config = dict(
    n_layer=12,
    d_model=96,
    n_head=3,
    n_kv_head=3,
    head_dim=32,
    d_mlp=384,
    vocab_size=8192,
    activation='tanh_gelu',
    norm='layernorm',
    norm_place='pre',
    norm_eps=1e-06,
    positions='learned',
    qk_norm=False,
    attn_scale=0.177,
    bias='all',
    tie_embeddings=True,
    parallel_block=True,
    init='normal',
    init_std_qkv=0.051,
    init_std_o=0.0104,
    init_std_up=0.051,
    init_std_down=0.0104,
    optimizer='soap_variant',
    lr=0.00619,
    beta1=0.95,
    beta2=0.98,
    weight_decay=0.1,
    lr_head=0.00773,
    grad_clip=1.0,
    warmup_steps=200,
    schedule='wsd',
    decay_fraction=1.0,
    decay_shape='linear',
    final_lr_fraction=0.1,
    batch_tokens=[16384, 32768, 65536, 131072],
    seq_len=512,
    doc_mask=True,
    z_loss=1e-05,
    train_tokens=127900000,
    steps=2307,
    dataset='wikipedia_en',
)
Each number is 500 + 25 x the weight over its row's rms, rounded and kept within 0 to 999. Layers, rows and columns count from 0. Numbers have three digits each. The size before them is the row's rms in percent of the matrix's.

# layer 7 attention value, 96x96, rms 0.172, rows 58-95, columns 0-95
084:477534505507504514480520514471488522480492582495491529516474473488507520493496510475489530473497500534526552506492473537551451498483500494479518524508509475455510521513494486555458492478492482500490487492506536460478471469529512530516493525498468507518488509516498488440503554455493512474
093:519513500510500546502488519495534522506504474499511497473519490525473497536522543529506481512515498515505501541516545476535504519479507512493548498505465460509513495480500535541524495540496504450516507536485472486515539504442507439549504502544538481474523514484477523512444469495519521507
087:500513502494513521490498557498518513507540483478501454430510518489482491485479475512516528479482542541498465527493493487533548487492509538514496467499479559488503479518536471494477488483479505489498471537482472499513493500575527494480494535544455474524512475488513502525468497503496513464
080:444517462485508550479474474493532505498532507488472523504502489505478518490465481509516513526535519494473471467517522491470504514492525510487529498509513529570508470469510531511465506554502563496480446488496500501532488559475496456499501474459490474500533490512524495511515466485492506487
091:519476490517497488486496509534449465505517475455487473512519500504504519531548531509499503473478493502468520501488541507507444495493518501512480526535489494474479491502526532490554509498503493470549462472523508471492505495461484421510499509504452514489485534507478497460500469463497442508
101:525518500510517521535490511458477504508486460469465463489518563485518528512482493484476517518483488541464503503516510497510499531480489494489527497503506530462505485553491515511500541480512497455509492501478506507501501485503490438478486459485524419563494484498534534513517486514503459537
100:491509541440478482499543485519510501497488468491483532539550533490499494445519536496526498535511525522503490450502500527515501527492511520516502491521521492493515506486471526470512450470485556460479476500519508481501478534474528500510432482471520475502491506556499507486491508527471468498
126:499496553500550489480558540527510513501507483463481465527494476504517486504452491534509485499527558460533489540459520513530489502500499522500511499514535501515519524508488546547465476545469466496501492516534511465540484467487471458502481489497489499529494536478498505491515470481510512491
099:471522499515518494443543511501499490474485487462489516487492469508541485489497498508474529493519509493521473497525541462511498483490499512492507515540527491474470470535500501531494475522494504487488549483530473476490489500513523471470548541490498509501532471511437465421453506534496513532
109:528491493504513542497543537504470533478508506456524538546493525504462546502514540475462507480498524491500516514507487462496542470497513545533537512502491485440499502472469501513504522511498478499506472525460466490507518490488515484493509510476508450487545467476487505495496508435547497497
123:486486457525516534497507568479550507510482539531488479501510518513464500488450419493479510474524510484536485474507477465521523479555488504502497501501461511547451518509491494503508502526523513480506515490501492507506467469511510549490513514526491484515488501505488458508440523507480486509
098:456505477445494487505461566481501493502510516475525517526501514491524551489501512544506485515519518490510485518477502429476515488489494487530488459468487470500478491493521516454510506463497491512532498466488466508560522518538492545517458513506491493497553513455493494505523514473503516514
109:464511536469494508489500476532537496449564497467467465476491514501490505491483505491505576532488503518496455495562500515497489501480495495512531477516487470491492527539499501506507469504507493481471453527448529537493479471481492464517497484477495522510478458508526476496483497516467461484
103:523513479524451501522519544513487473461537487509497482538518499533440523505486540509459525498500507489504484471510513519505536429461491523497516496542465511486497519509518432472510466521494507478501503485499520500518506515503523488512509518521484538482508521475483510524471524480528536437
105:477477518480542458523536508469512498463502484519442520477487530500508489492521544532514551510494481499497486492483511480528485545503530478488475518563530496494457507487486494465507518445526499432518496504529533464487553505501511475498496493509540456503472505490502493516514527514496486495
117:477520537529508521480486509512509452517516506505482460470522536517542532485449537486486544498429528505522487500492501504500519493460493479485478525558463435495516482490533507472506481538530467501521527494468483510522494495504513488507489483519495481471475524515458502532522532501465496515
102:500493503477541562528480490522490537531498447535515505502472470516531514500513502506467444537531483476487476504504494546497517503482573521510447520487504483485515541518497507502515492489449482461468463492502463513461494519490525501462519515492502479510504508505474540526519472503499504474
112:508502502520541485497500494487481447533473535532481511512535504514493526496514480507500473467496512477524528513494492495473482494490500539452487518548466479534497497505522531476492465448453575500518515498519529499501473540491512514495519509460479510500485504475478565499550508456528493492
113:507446531509522532496525452493523508496498465472496469545531538471521526518476498501515507498492484512509486500498468509496476444471470506528516450509483522504483487542473503510511451478489498498539467466549503570510543481479521547496455494503487492525516477540510495491488491504502514501
132:493476495440486448535525517493473475477511490489477495525473544530529497473512520500524483525521492506494470539454511475523507506495527490503488537490509512475500510533512496522476454515491514498465531491534474506523552479497574474491493524499521492506459505473484561527519462490503516474
100:496489498496486523502485495522501537509533461503498499482536455482495475473502479478488493448506491541542465517520493486501521474534479453527504507497472522552510511510533504529515511535539530518521488501473519476469485515508478479477528487495482457452528438548516519519451516481519531492
114:513500499491469492513528486491497501503538540470522457495489510497476553504483468493525514488522509446492488480503491439471515502498465495492522508495486503513538483539495448469510516541518531507438490455508503508530501512470489462556513534475499557472519505490491461509471496499518532525
092:498499486476470497495487499470486476563507503509504504531536464493497482499496537496458505510477488534511488545507528489508510506489551508453471526504519517461462498498492531496509511489518484475485496486527546461504538443512522452500517526548549501482523459478501528512477547519470480476
097:510528495509493452501536485452522488459547553474492505468481507468472486527493526544519506491490493508498531484510507489493518486476479487479511499484503489522522549440470521479488511501516457455519530482470496483518516488494485496488505511509454526459460488501520497519529471474566456506
114:539533533495507498476539506527507511494490481474507468484509527455472471562487506508491494485505517527476499491499505445544515529516480469474478462462448476441506529528474524479509515533492505477471484498515498493537470515490459423500476483513510491531500497488508519534490478503488511491
117:494501498476476550494499490482479497518504513507518484518460487465477536451516530521522505509460475575501491520502482502492474515462477498515502526529527531523487519558506483485469504495528492541543503496500466539486501494490468531503489511504516469494505542531477485548465461499454488541
104:472502529508479514489487507481493533459484508485505491490485451518538455503526502483487548494475488510517525480479496467489509484489534499518498554490488498491480483511521465468474512479527512475476530557522479426505506550508459555503522459527529480473500483472513479537530512500490500474
104:510497504531487494511514488504520489517478453537497496490485481488493491471465537515491510488521495524486503476438512472470485552532519492510510516479530521470513462530533530482545476538521516513488574490511488470489545510518505508513503512471484501517534492453514509456524514464551455508
105:518480501522543528500520501496454491482525542464543496483510489482534506461517509525473517490539476457521536489479485535535520500507526546497529490487445502501530521495512480466458504492524511464488489493482497541482514459539526499466522517492498451498530483454492477521492492549515524492
112:536481475491437504481531506464458484536519484517500482466499536478478464510508477478494530504504565526513472509491504514478532525509493511506492524498460506518525505476520476524471521476475481518517461521463505496509444509498538547507505540541522514524499518456499490511503494555523477520
100:512526513498524481512482479504463455515523493499525448476516506464544496475506539485484484513483481532516529520506506507459530464501508497534517469487492505505473545540472506509501519541486515552479490450476493477492511462491526479510472499487521493501474540497538502454440451528511478509
107:467534481552523487475489508486506486499514473481486537520500496512488550532505448516492465436522464462448469508505503486508495492569529470498473503522469533507526478561543484501476510502465499529474477496501508519537516521493510502491489517497509461499500516498515551489505513493475516484
104:429508486520507511523514453535472484455473478463497495487481508513471505512493505486544494539514496475519516513495509475552485525450495551521485477505502482471496482505474510502510498517508498520494485476478550502459470501475505510530494502471452553524490504496544515497508478552474546484
120:507483511530500528519511520497503496483484475527500498470493527469484529521494507500488517466435493482506486517522511496483545489514488537501488502514520536488487471479551503575521470463486522477497523508455495490512486515498519511471472512461505502503548463469493501472520455412488524493
106:516497523519513477512525560492488487478504493504417496518473478489498541494488487446507513483521531486518550503509526527511508498489539496479479503486525498529499546522487472505453529524505485499470462474512467534508490485459501520550554496490497478518509501494508501463558491534486482509
115:549503532471431509513494511480491501497514477528505472512500493532491536506546560547520477511506464484532507478540523511506470503494492519518506509493467467492508501505467535567507493519478451498518511491516476542523482469482534482488496468460543501488506495534529521479494472512485511478
105:492541428494497512526500524500507483478488504473458518519461521499522474504472488539528514520530518508560514503504493485486525499488525511464500515457495479503502490504556521519478528501508536511473481498494506498521497452502516512501523521483392470512499479457522514483511500473501479498
112:545482528508493481454461474503475471483472483511552491513505489470537491502483553500530477439504519501507476504511484505509523520535544483482493464507466442502502483537527534532503487472491491494529506509491530470513529538501526487475477470477534520491515533534524504489525548492515499530
# layer 7 attention output (transposed), 96x96, rms 0.157, rows 58-95, columns 0-95
097:539509473492462465491488490506522504476512494516496513508519478479512523489520466484479480453505471486467484510482510511527520460515467542514484486515495513531451500477552511518521507527525461457529497531442487528495469474493478513493531469503515458536509500504485563541517447504518488521
097:469531508460479513486507472487445510491512504527518476543514528505572508512477511528525527513469498484487491484445500507468497494473487457479507531539504488481502530486467473494472517461519563514521497473489533528485462499525494522451463476489479519466504497509531488506514528483519489474
086:474490457526476469513502477514474519529472497544470476496482466468523488505484491484480474541496436470543480489511471545486454518477492436547497489532483509529553495472500510496477474523499493472513528516486510503495454529502498519502507487482517533489496497487450508528507516532509492530
089:493517487489512493504543548527492516515476441507529516485523517504523526493497562504555480520402505494513535521502522498511483523503528470450524495500518518518518528517504503481472513480486491500499498526504532525479508510474517574494480507511471521482508486482522467503496539525520509498
084:485535537481489492472524515481544489483513539532516537479522498504512488522433499534503553507507529494511484466494498470499539497519480512502508515521502538484546495494471476482499501551547492499507528521479475511498490426485512507507471488513558487481534490454492512479497486457497511470
097:507496500510510475533509465497464505516528523515550518447520491530502503522505519531515451496510490452515455491468499504475521508501474529504440496492503479497532539468493465499488500540447559494539508497516470489490460524533554519523511507507503493510509491462506449518495516483472506496
099:506530510479501531508517499463510490480476494499546517448460515471494493491538502481519460482467542487482523511491511479502520479482532485475534532495513536480462441467531538463531525534485527496512507501507498517474515538528498513481505454535519517480510531493562535525473510524490502516
115:513516479524489517476460520495502511536461487511507493494513511492536479530489533442476492480481550504501443517550479485473509476506474528464509483517432491508520478492486516521498503485506542463533497505497556490483449483509487541519511447478496541517486487535507480519489495484478486478
094:499503478502492508478488484511522548522515500524453490530525530509503490511524482518513458503481496462519487495487439507526471456461479460494515517487499537481508502473501543494483469516541484500511515517498533481539510439531469507476456455517495537465489503502502471488558492477531520532
104:481572419500488475528496493535497543561481464529509500502538515466499484502460503514469470460516480544494490474472535480493492520478519485485459478488498518495508512505556494505497501481502498479517484528493497481481515517522504517509460552515460517522482508513483506513534491511475519484
111:500494527452514474534473493508457485509495515515479451546516483491474495473534512506471474533504496529464490510540516536509452490479530500484491475500501473489516513515554542499433492461493487511532499508522485502466493502450508473474535452501459476500501531534513515495471474501518485499
107:517515484458512450492473527509502490495487533464499455499466507505516452506449509473481441516520460482511508520484458463522499515478502462468500514497554486508558490545497463490564526503509507531468496517485515501462496466523546502513516504515530514480512506491503481502499502494507500531
102:489511469513504485514480504502483501523499451456477509461443478465522522505488468465501497521448528506497482511493518461495491499514458517519507494500529560486482509502511477595477479503487491539512536514560547473474504513472514510484508507505496485486482499499524486479484514550511499498
099:495557505514515492514529513470477501493470518521483466509483482527513544473494500477501480515487459509433525522495507510494459496485511530518510493508521523505473467488465500508536512470509499469519484517456505465504543504441481514519474496513513466507478460517523479484534437533454507541
097:500514513539508523539489453523500468484477532497522559478505528481510510499497461490515483497471502485502460476477455568508512501483481529498502495446499506494541494454536532472514494502528512504497538525498465478497479549518528503505515500521535499496504529492472496539526503546502471448
110:456498500556517466488512473462503496465527534482523512544507481461559507517504502545472457475528523519466461583497498504535505507505487509552518464510538470499510509507535495537509505494464507482492502533502518492496515486487507506451495493512506495516510529477494525494491485488471520476
109:498527496503512525496533530539498513504472459530527488533458525474481488529518484489524480495505477507547518497503484491522480506463466500530462533552464504490472462469512507512501458503515456479476464532481495458538473495515557489502501495448498493544512520535523519474497521517466490504
104:497514492475459456477484506506474465444473492540537471519522497495501491484477534488496520503513484511494534495499488515493492511514483510543536483508531557477449486482534489476510541530524508466452514477465470494531473469488500503484503476502515466543462528475517504565506507474504478521
113:501501444499471475496488507478467467500496485478508515437493483476483474449503500500491481473493456518469496541529488498496494495536491448472488527483509525485507486489447508509515446465500503498475531505487481445502456514478505489509512512536460494440486460529499486491481490457512529516
120:494445464512488524499535514511526496529480499535526493527490523513472497547477507538507478560492517468480502486528483502480527520469506474506452457505507521521519503462472513483589496535522549503461508529531491497480481494485480533533540468506498508508482500513520489489505509531500483505
102:485486439474467469521532521475464506487471511485498511518504496505515524489537520496467476516491515453535531515500520500520455480466470521490476536485492518480527550516480522504448498441467479508520523496489498567504533514500490546490492501461465499477489473520473527502486520493514516473
111:477510536491483513475507518471480515506500506491416543516502485503472505516468523504464486524485502552507511497501484518476499494511464480482497464456526514508481489522455476519483521462487495509491558496489497480478535467553485505498465497498504487432485536467523463483472544497490489506
100:521480509495520516489491490490481496480455491474550494459459519502522487519471502539538481508509536491479471449457506561499433485495516516511495488484513500536506516498495525520504470509494503505499494524510484494501498480537530493483487477463499461515467517488446507515506415494498541475
091:520461512530495478505509498508525512512494493483468520500563522461542546498488498471516496522502452484455487478512527519495505461538531492486532509532500491480507459530530486491525534520514517529524542481543512484475490494531499502524525546490503465536519500475493457497515533498481549459
106:462511517515530496522543511484492503503488455524487522473501512454504474516484547493488509507505486463501476513520501513445477509542513485513511484534478494471534524490453474484434503517457534508507482501500525459470519519542548497524479458522464494465517448515483521499519515516507474506
112:479482496462532479502525523473504488504486517486453496472507502580440519488478478487507492470552514482487477473515477474508498508558490487517496537471501522476499525482507501510491501473463497513484499515492450507469511490487497533475508508504526507491538517525543471475461482489487567463
105:468492506514502500531483489464498509501500499470460512527463527530488471535519467469454497507530499477471451509496477485458539509514496498500462467451498536483485480485530521454494452496496483466492477498468517522526516488485525472517502521485479507493490505454455569510489474508525456494
104:471498469482435516483489526484472524482470510479497491492456500510498494527533484526543508531525480504496489503501514484463490512528495472505513517481517436502517515489471521468496572518524460476503495534514482524496454474528485448504474514495514532452454522485506469514479526483490492530
098:534503490514441510512506496464522506493500488525424486487525479450491471523463460482503501458483523477525520504541467476537472526503496491494498490505504496526479493478531516475510529465496470509495483476491460449501527519543508545541531520485466469501502473544468497495507479495503496523
110:536443497505519500492486461532483501529438528484487467515454480494469464470474508468518496489504477505484491505522532495489494491479493529545507471490473463515470496482538494507507514480496488491463512411490485503488518516499473523473476503502513515471521539493480571482481496514499533497
102:481518487551536530476516525467513527509471499488517504476497459512468526553497490525453480509504472504528517484508474487495459538517489468474500539479538475538499481499511498487494536547523511543496549469498509488512479511494445494485529485487449511537512484495516490487464497461501541519
104:451486489497505482496550528558497490478477483506468509510482484513489492489462539476500530516473495518523499495518474540558462508454496496481545473494505480533485476503478462493463448478500489430468493518493481515460530493486501464521526515510504533527507483518472503539508478489507484491
098:491525480526482507502510514516527484512530491498458501451485524521523501488492489523516514505520476548503569534552481472463484478508509489464512448505490512490492469491513488535517469513490481509466500528532496517548500498512503510474432452501479509507532460509521467534495525541534479502
110:487525442527487489473483490504470501551516534544531472499545439522478525504530518492478507487516465503480525468528485495505475476513466514534511499516475517499519486518484461499504500546521498511497483542520490498502514522507517492495516534538540559482497535509468530544498511481551513486
106:494491504511480471494436533504528519495468504469517514503496517512446519518488517512522485513515497475532474473566506524532534509471490547451489458483481503474503449444515491561489513498480494477486492482480522468489471520527482515486472503492517502478508458479536498488499496457478495527
109:496512497493508544516557513509502529495533533501569452487482534496465535506549504496493530503477519547450468502494500450496524534469514481474520489557457523512516496493472496516500494477479507521501525473511516460492535495516495530464483520486477489507482501512546476524511491488507532486
109:481432444474469508434449536509494464514479457506475493512510513448491544515485529494496473538508494494500472531493509495483468493496536486485493474493467483516527494481493515538544505510498481538522492473466477504524514479498517533457482530510509487538513479498498526539524513515486504502
113:513510525460478520493516540509520517514518528497518532477506501505539494506550476524461514500508534473503540532485486531490508536491480476519527494494487565519551452537498491496493577504481478496487492460514506524511466485514515508526497505555496502513509518503486567483517504481471523497
# layer 7 attention query, 96x96, rms 0.201, rows 64-95, columns 0-95
113:453492538518513487504474508527515519496482551552489489502541511532503516507529499563525509488555474495476531532486462500521519509503460518507464519508528507485512527506462483459446528427496500516496546493512458501494483478478502495509474479510472528504508512517511519494466506501521485481
115:476456502516514499486522500491518515490489472493442483489492534543478463518541484504512490476494495527506488509490516555479483487576521528492491512445474522509474501502535498526482501510529468506500484535533518527527477495551519521476473468489493478463546523525470455483489482511529522504
115:485534477476473526480443501480491501513542487520501504469526520511506494531507527496505501521500519508454482490503496488516498496517514469481443478499489504510497454476530518464484508542497499496505475548504494540528496452431516493500497541508490463521492510449453537542503498545518461505
102:454498494510539491523521532482483534505477523486502520477460462481518500543503536470525496449523504491494498508492522522544495500516473530502544447484478537515525458487423480509520456525500462516490499567489512525512525482505529495500531494530498486510493508472512475535498519505503503505
111:503504481520583476546493504494519479496512484509456537515522494493520524510503484517444507460486497506544509445508512496488486489479459475481474505448453543454532493483507526527491506472472503447508506492498468495476506496510509531455502527520489488538504539480483509498485524525498500509
108:493494494458459446554525521533482495493509509488535486527483507502486510518480556500491497510500491474502491474457481497498489524497483479454526570490484484469459536484493523487493509478574462495503492535560496519500481530470518516510492510517498501490526544498521481493480491467490529478
114:479497517518492505507486450513514477514553495499485518457483499521462486500464512520539484497451529472497509541524514503461479491498522449518523514493489490478483479535469477489460544494467507521482469492526503509515531477503440497537445498498511531507504518494557489493493503471493504561
115:482556486494479549565469485477526504456484479478539472463522494462553467489535519508516497479522499492460530485533530534488492467508490523490504469498512492473494509484504494537486490490545514518482524489512512486493492492447474536495469481482516509511512508469491476507482517456446491521
117:503512500493451481515496495491465521508439496514498514482546507511529542497446476499529468498494486518474509487503489567450498483505497488520510549493511516471471528456503542508518524464504527461505488504465518458551485466499516513488511510501498507533483480516476524507564478489476515511
113:474432473531445481495526505492506483483500509505484529515512501482506496533544471495503486480474556547479509511503541506554529524485489512491480464512511459495478485493504557517504495474514525507553462466468494485509510509508453502521512472511508541514483511451520476536488499492473515507
109:453482505488504495510446483519483510449487476458496479453477481506511501522509505524498528516525537506528454523479478504524470531484469484463543511524506481510529535482510527499481509549527546437511489469463489541511521519501527487491516473509518525466511479518493515498474480470528489529
118:508519443485497505517522449462445541506490438524489486502473508524527501486477527474480479530527452499523565465476542520545502510471499465519480501500480500505521542517489499462480439531493492508504501491507483528491496495542493514512469521504523501484500509516503491526513508474484496463
117:553491497488511511537502496493526499501515485484496519478509504510487510494497511542461538513480485485447490498505480479484487532463505461533494483506517543477520508515480482528485487555493506489522474501468491487502473509479526487469541420468471431489520520537518463519531455508519489520
110:500493509513513459477482501472523491547507520527516492500494517483568479515520517528495470494495466476493507510483539488495492497497518510504480488501452468495515446502540511467476472516497496433533489469485553488504476485487489492529460529537496488467493554544522521466512446512517489508
116:496511490516509465502500503506476509497526512495522523506439524523521514511489525509526547499507531499511495488558494484535494479495466514498486538494526439509443510501527443530528479530512512478492500506506479496541503432513491496453528476477499529467500556485513512476526471460501480494
113:506513466498502450520488452534480465497447515509512492506514511488485494498513537521486483469514498483473464476513538471473501456501498534506514482493534484501513542514488514469515531530505479442495490519486511495525534492497522474528508497492486545528489501516536463503516512580466463454
117:502495458493512478509473500524542495500478510484492510541505472487505479514533488510421502518470464504509524509481503504495473475505521480489488535505488494487500497499497494507515507509526454508464484510536490510477541460505445524508496462536571499505465489505491532577516455508527464495
113:479504515505497497515494540488497550487511496495512505464540531503517487507564490479476478454505436545512493504472513494497530493461528496463485525509504450506529539520515517501527478524464529492517493566496515514480484484495467471479546492505476516543505487524526514475504499493536502546
116:519452545514529518495497539562519469503468528547502502478507517561525465496501520424494485527459513476540510497484490544511481487492464490490540483517510488510524500542509489504507512515484516511532541498524552508488499471494477502480493482517495479517481454479518489503509522517517511470
120:530500495529531552499497509476502471525487527475471527491484530476516498463500459451512473515461532495443486542512498462500487527486503496505531556469512491514486478470518491479474512498504539511489549483524517532489455491522512488497519458500482511459505525517508506548490522540455511509
114:490517539519549487492471533517475501503497559507452494511507490457517532551503517504518458551480468574495496510518496498518463478471522496516493448525514505529510526502499487521494485503508496514523458507537506458482549519519534494512482510503541500490471520520467506504524499498470508529
109:479480509543474479498521501480509513437515517538565513478486489527517506517519465537500494507517555460512509501501487496520476443501492469496500532476527567487480471482481517477513466511492517527509474506528538476494508524528519509471506536504504463496489493519518510490514512514488427517
112:493543434517500500450475478526498503484517471488520502544502466539511486497503511503492471480471470491515448515501519509527485572484493527506501540494551509518517488477473444486483511507487498502492493525490515445558476511496498527486488530500527498467508449488496494479478530528494483515
112:477491481494475511470482511459527516517535497510464528478480495496543530477509512499489531499528473500513469530537486480491515467524474506485590484483458486462543518483499479476495498487504497544535445482516494454527462508481487464497497439511528536502495483506474506498519517500505492504
111:499496465492456530485514482542489499470488537546486501489514521478519509516507509512496479466526516507518496488509467491529488532502487507540532435479493482482498532516540506482515486493494432449469516522556491505547478472490486469466530501495481485467489535528529506505496533454523503526
116:479501503552488500543504496473505518533477515443481519486508506531475541482510452546537507498474482503538458521535538527472498483432506484506488467533485475484472472511484499502466502489530500494513505538539503512493476545530496473481505506509480494523478494490499520511500489512527466437
111:481465489501505517560500464534537522542468487525473431498466493541480496528473489514501521496499502492453493484511541477525498491501519512495505522442514496531483527526500490474507498487496490550529496514500510477497539500475489474516548502506464489502482503510483557502442470495500499543
112:499458528512532493484520543472511537492540515434461494523510514472496474506515511485573513474477500454494493501502484515478517507499478496576502535541488511506534527519505512498511441471499480511474475511468501509528503502494476519477512520524493544489515525462498530521508507469478515512
111:487483512508527470531511511499524507491479482498524484539448506535495496488491466469527473474507485509510537504496490489492480541497491479530516503503493468448488469475582512488500517495473529486503458490523452518490509492490554458482474518484543486523564501451480476483507512478481479505
111:522497522494507474500455472486479488482501496468501496488500509536472524518537470442480520527511505501483488495533517515549517512526494508489510510517472494491520446500451546520506478465500513470540549522507514459504540469485505464536491537507540499481515529546540499509483537469522463498
108:477533523512498492502554494488522528538514518521484511489479505493514458467526567486490512501496525529524495505562489492528479469519547487472490472515525493460530499485500493480484478510486516519524489437490489466523521507498524532479507536506486507482525512523440548502477452486486525471
116:471528505523490516470493477497507499497519523503507477511517473530449517466438510509494479499489528522514575508446477524510501484502502522515526464486450471534489528468490507503537448498518543482502521490522491489525502525473497489477523491546530524490515515464531501505519464550530511490
# layer 7 attention key, 96x96, rms 0.211, rows 64-95, columns 0-95
112:504490526499488493511474499523484464513550510537472519499511502496534459513517495541477522519541508533499481514501508524520509501500479493502477538510490489467581540477454522482484465467520538513469491529496493475508485473517502488494481465530452478441513523452529487463484509501486477479
113:496502509528502482465495539500519486489473476492474498508512556526493494461566501515487450505524521491497531495538510556484499470499521464506520530497463506523464501465527485510526518483474522490496483524469483470491517494536538478522487507480478498493474525503520421538469487495525543507
114:495556505503509465508529489486493474522503443534508498485516471499474537515507473467514514498479514524464475516523502541474495462483503504514494481528530512550530496478516539462506480508527456499517462479515512547505481440490502486488477497496526488506488514505503475536430499533549488520
109:464502486491494487541481515509526451516504531460494531452472502522510513500494551455488480511515513517502521491482524519484520530497460537542508454516470496536474431519425488490515509534509508523484505503516476499531516518521517525509506489514477486525482483495482486510482443484527471516
119:481506506520482469467481489524501501508548504492469471482526507495505486469519532523449462508447518517483478496494503531505507560487467488479490528432494546489501488499500518511492506521475480490522520481526465516524518472509527512534541486498491513555523534485500532469442526518461484485
108:551502496469507448476478499472527506504497474497513489466507509493551467511472509527488493544454511485512540491490510502509502484487472526503518482512486487471511499489492459442485534509572501541511450515517529498488506540457513504482511504510470503509494511489540487494488467491486562451
120:481502475485467510550517470523478512484533505475469523449528497521500524499491458540517490498459527478558505506513490520498526526488563491541475525503533484501538474505516494459513544500516540459507491487499491491505529453499527536517490475492517490478521501465527508505531545478495525516
116:531523470523473474515493513519510498515501486433558515462465512532486472480474526504471451484519473514440483513504492493509493457476498522531495507518500522450489503525534530459473498488488525504458533483518535526510500510493474528498503471492520450523481489486486488496484543500484505548
119:516521492458488475495510503524513508481515510501495492489544524551581541512476453448520492503474464486466501523516481470488457503548469471530494495483529477476493492477485511519492493512493467493498534517449462493497472519537490520505507494445538479499512504492521510491480463537489517502
117:506479496494472525532528480480547514505530518543521523483512510480496527514485487484464452532517499529486467549534526496536473537482484560484472519501521479528472499551504517507499528492464489498519458481474504503484509509525492500472533508514541495508526513469497446555502483484498503455
111:462480520479499500502518410481473474474519477464493498484487501505500527532536514496465487504477524443477502550530460493507510490484481484494507498504481481515529538489490507529462521524543516507478492472495510482526476522505533519487540551518490537494495482506496497518492494438554494518
117:469523498515518479465507521492480548506477530496500457490460501466533525509461496488521550563508474461520513476466537506480504499520482500514476475505478524510478525503534486489452479490443538539544533512503526495502488502552491522492511494487500548499513501518496483546488521477504467500
127:502476477484506504516497479505495507546511530500484459499533440533538474500500502485462483481516523469445512493497488509503543501496487450497539502545524508536503494515520489533510466507506483507566472490492476479507491492454516556514508481485471454495534508504482483529525483475550471480
111:481525473518503455480508467515499525509492496533473496512466489465514521479555494511518516508520490504524474500510487521470507554490509487520524470490495512468475502554528542518495505505520488492498478508483576525480529455446493499526527503501491450463497466507516506515477437497461512485
113:519460488517519487519489511472474498484502481501532509506475511478483506493488509524544508458546513531476539473512440514509525474504491501509476490469507462527513484528487461535490510480551548454543491512520522473470486494539513510521536489476527506512531510525540533527439502509498522487
117:492546473512496493528524493473461475527514514500467475499529472508527469545499508489546515484489504474513506537510472490535533461506450526518489495489501454488489462523464535519514513548477533496453466519500509501462550512493506500516509476512515516534505498538524459511519493525473476452
114:540542504478494523467514511502531508519480504459492474483467521462513513487489452521453473495496488514525501480503506510558474456509466504522479510548516495493525493520480469526501520520497485476483483514500521480514531465457528509553527445492512511475521524545498529517504523503562496479
119:540505497482514479496520476486500468478524523499461487490510479516518518501558506474497459525535498512534485494479466484481494499524518491423491514536471514518496524552516463482500477498498502479489538530495558474504473486487503499445489511499500519562525492544497513518479496510482491560
117:491492502493469527481490503506529514480465547498484492502487490513480538526530544425519468522482489497525477450479468493477480466466509494534538512514511511511558472506488475500489513523493519466514527510518523503476520482513492501460486487561514460503546497463518472451487485487493516474
121:552483503551476541526471528481515514484486516490483539515479478479544495469535465484521470505454509500465480478505513476488533494489499496510545538460519480511510487505507545505474511508498518495504489468520442523498480487522524488477483524492452514476530490582491527526504500496523496496
116:514490551531497528530508486533481518494508466527503473491520487482531500522519500509489460523491505553493485487471472496478476500528505495547510510509507497528528478501541486560459459490504491512490499537503533431485538543509456464523484508441503500511441497512505505487527517519509490489
107:484500511515477548504478524550481491483507511502522475473492552497494525499496464535508470464508544478510537467484480505503505481509513490476459501478539531465487496480486493458488506533502472547500484502478523489511515508496492525480506545559551480497453493530508507465444477512491450501
124:514563504497487499511502497511517485500506546496505471520503507546483463503505484519514501427446455487512461495463492534538491546508467461500488523457498491508494518512450483514522524482511543497525485474523514475510466486471530511481486517499547491479453476502506456527510511504527497516
124:523452498499529509541471519463502502592549470493476518496486552485534542510533513472474512484528481484516505536452489520479461487469501478504529510462485502531485504506493496509483489510504503493477496487477495464521490497444511495524499483521549529478511480505471535511481532510491495486
114:528514475514454483469492493513474468452487517526488519517497524517492474582525511500503514529525517502493524506492507554514522489467452470556478486514476496502508519518525474486517489484472482474494473480540473477540515508487436473503525519472506489492543502540488491495462464516495501505
122:510501449474482524537534513493487501551496537427486513518476481525483522497516505550505483520467512504522503548547495530522473484515498473441528449492497461504488472478508487479481486467506513502497507494492525462488511509506464500492468534500463472521546535467498518491503494527493487478
113:483484491530516565510496478498515500515509509502465442482498507502521497505484477502515539475489520467461507463532538511496487525458505542509491512502484498519490497496495507480531467448506505470499487559510519488527558540494535478455513489498511524517523532505490503479517482511514537579
115:493434474538523453509487522485521534453502573513515462483520540510456501467492518477516463513498486497517510508536515507522506539515511513547455491514489508529526524508468511468511502518533471519501484501497518458446462488509496509513483481486483510482520514457480541479513507507501494510
108:485477540524513461541506472543540538493539486457504458541458516538481515501512483510531476516490480505498537478514494475516482499487450518499522474519518508513509499486562517471489533502510509491513476527508472505491491487493551470506517525524477500521496486445537494514490531524445487482
107:480545504453510487529485494538487499480499508471488525473473495467510548446515476486464551510491491474501504528491492518519553469509463558503476515460452498521540471509513547522507487526481494531515511490487517499506506504508518473494517545504490452469473530487482507490480485500501485552
112:498495515503499495513507510460486478510531531526476460523495488468469478488473552491506515488566497505485457506510515527475443520492496512490503504502525497479539479463516535490532525493513491478480501484496538499526525530529489538517498516442465499498500482495524516533454488455550504442
121:493492504509504505503471450484542492462515509539521493496470472505503564512478519514517494464436494539491516517462516522546484474510557525520526471487454526500475527482517490499509510518515538503483514527480443515502522505460471525501517531482479480482535503496527515531506465497522473487
# layer 7 MLP up, 384x96, rms 0.189, rows 0-2, columns 0-95
130:492482492441500489530526519526537511496480526525491512526498503487483476482506466520543471536531467496473532529494510495476485486495502544454524433484473488507449477478553492478503463531483531475504463507525534492459533493498508498518499484515529505464491493504502510493522551500550504509
083:500504507540502477519509490512435512509483516485466500469486523512493527491524479474533532534521480499520497533478534503454532487511501488548499493491495555482523456462510535507540482512461504501487516494510477494534479493529490517558508451528501487460473488454489508496535511511528480448
116:512472493496486500512532504531530516504481472478478524421510532512522526514511498482513540491512493484504552484489523502504546516473460483495458529488507483480506515517529513501503553520504523489530505512539487509504555468539482510517467480555506488471455519470473512477481456495489461518
# layer 7 MLP down (transposed), 384x96, rms 0.19, rows 0-1, columns 0-95
134:464511540490524478481551490541459480507472513467518510518483494509479530470456491498515516511493485531506496499488545475493511508521478479553506509534522496514499492536493457530517525479467510497490473440505554508512505498441485489471522477487445547504483495486496484464491505501508552490
092:513520513510544497526521514481533527505512516477505525476526484525543501461501499497485517504490493532511499468505487510471535493562561508533534542507533490491485496508476507456500506538485500466504540469529505491508467487460497495504524495543502500478543515492504502482480475426504553535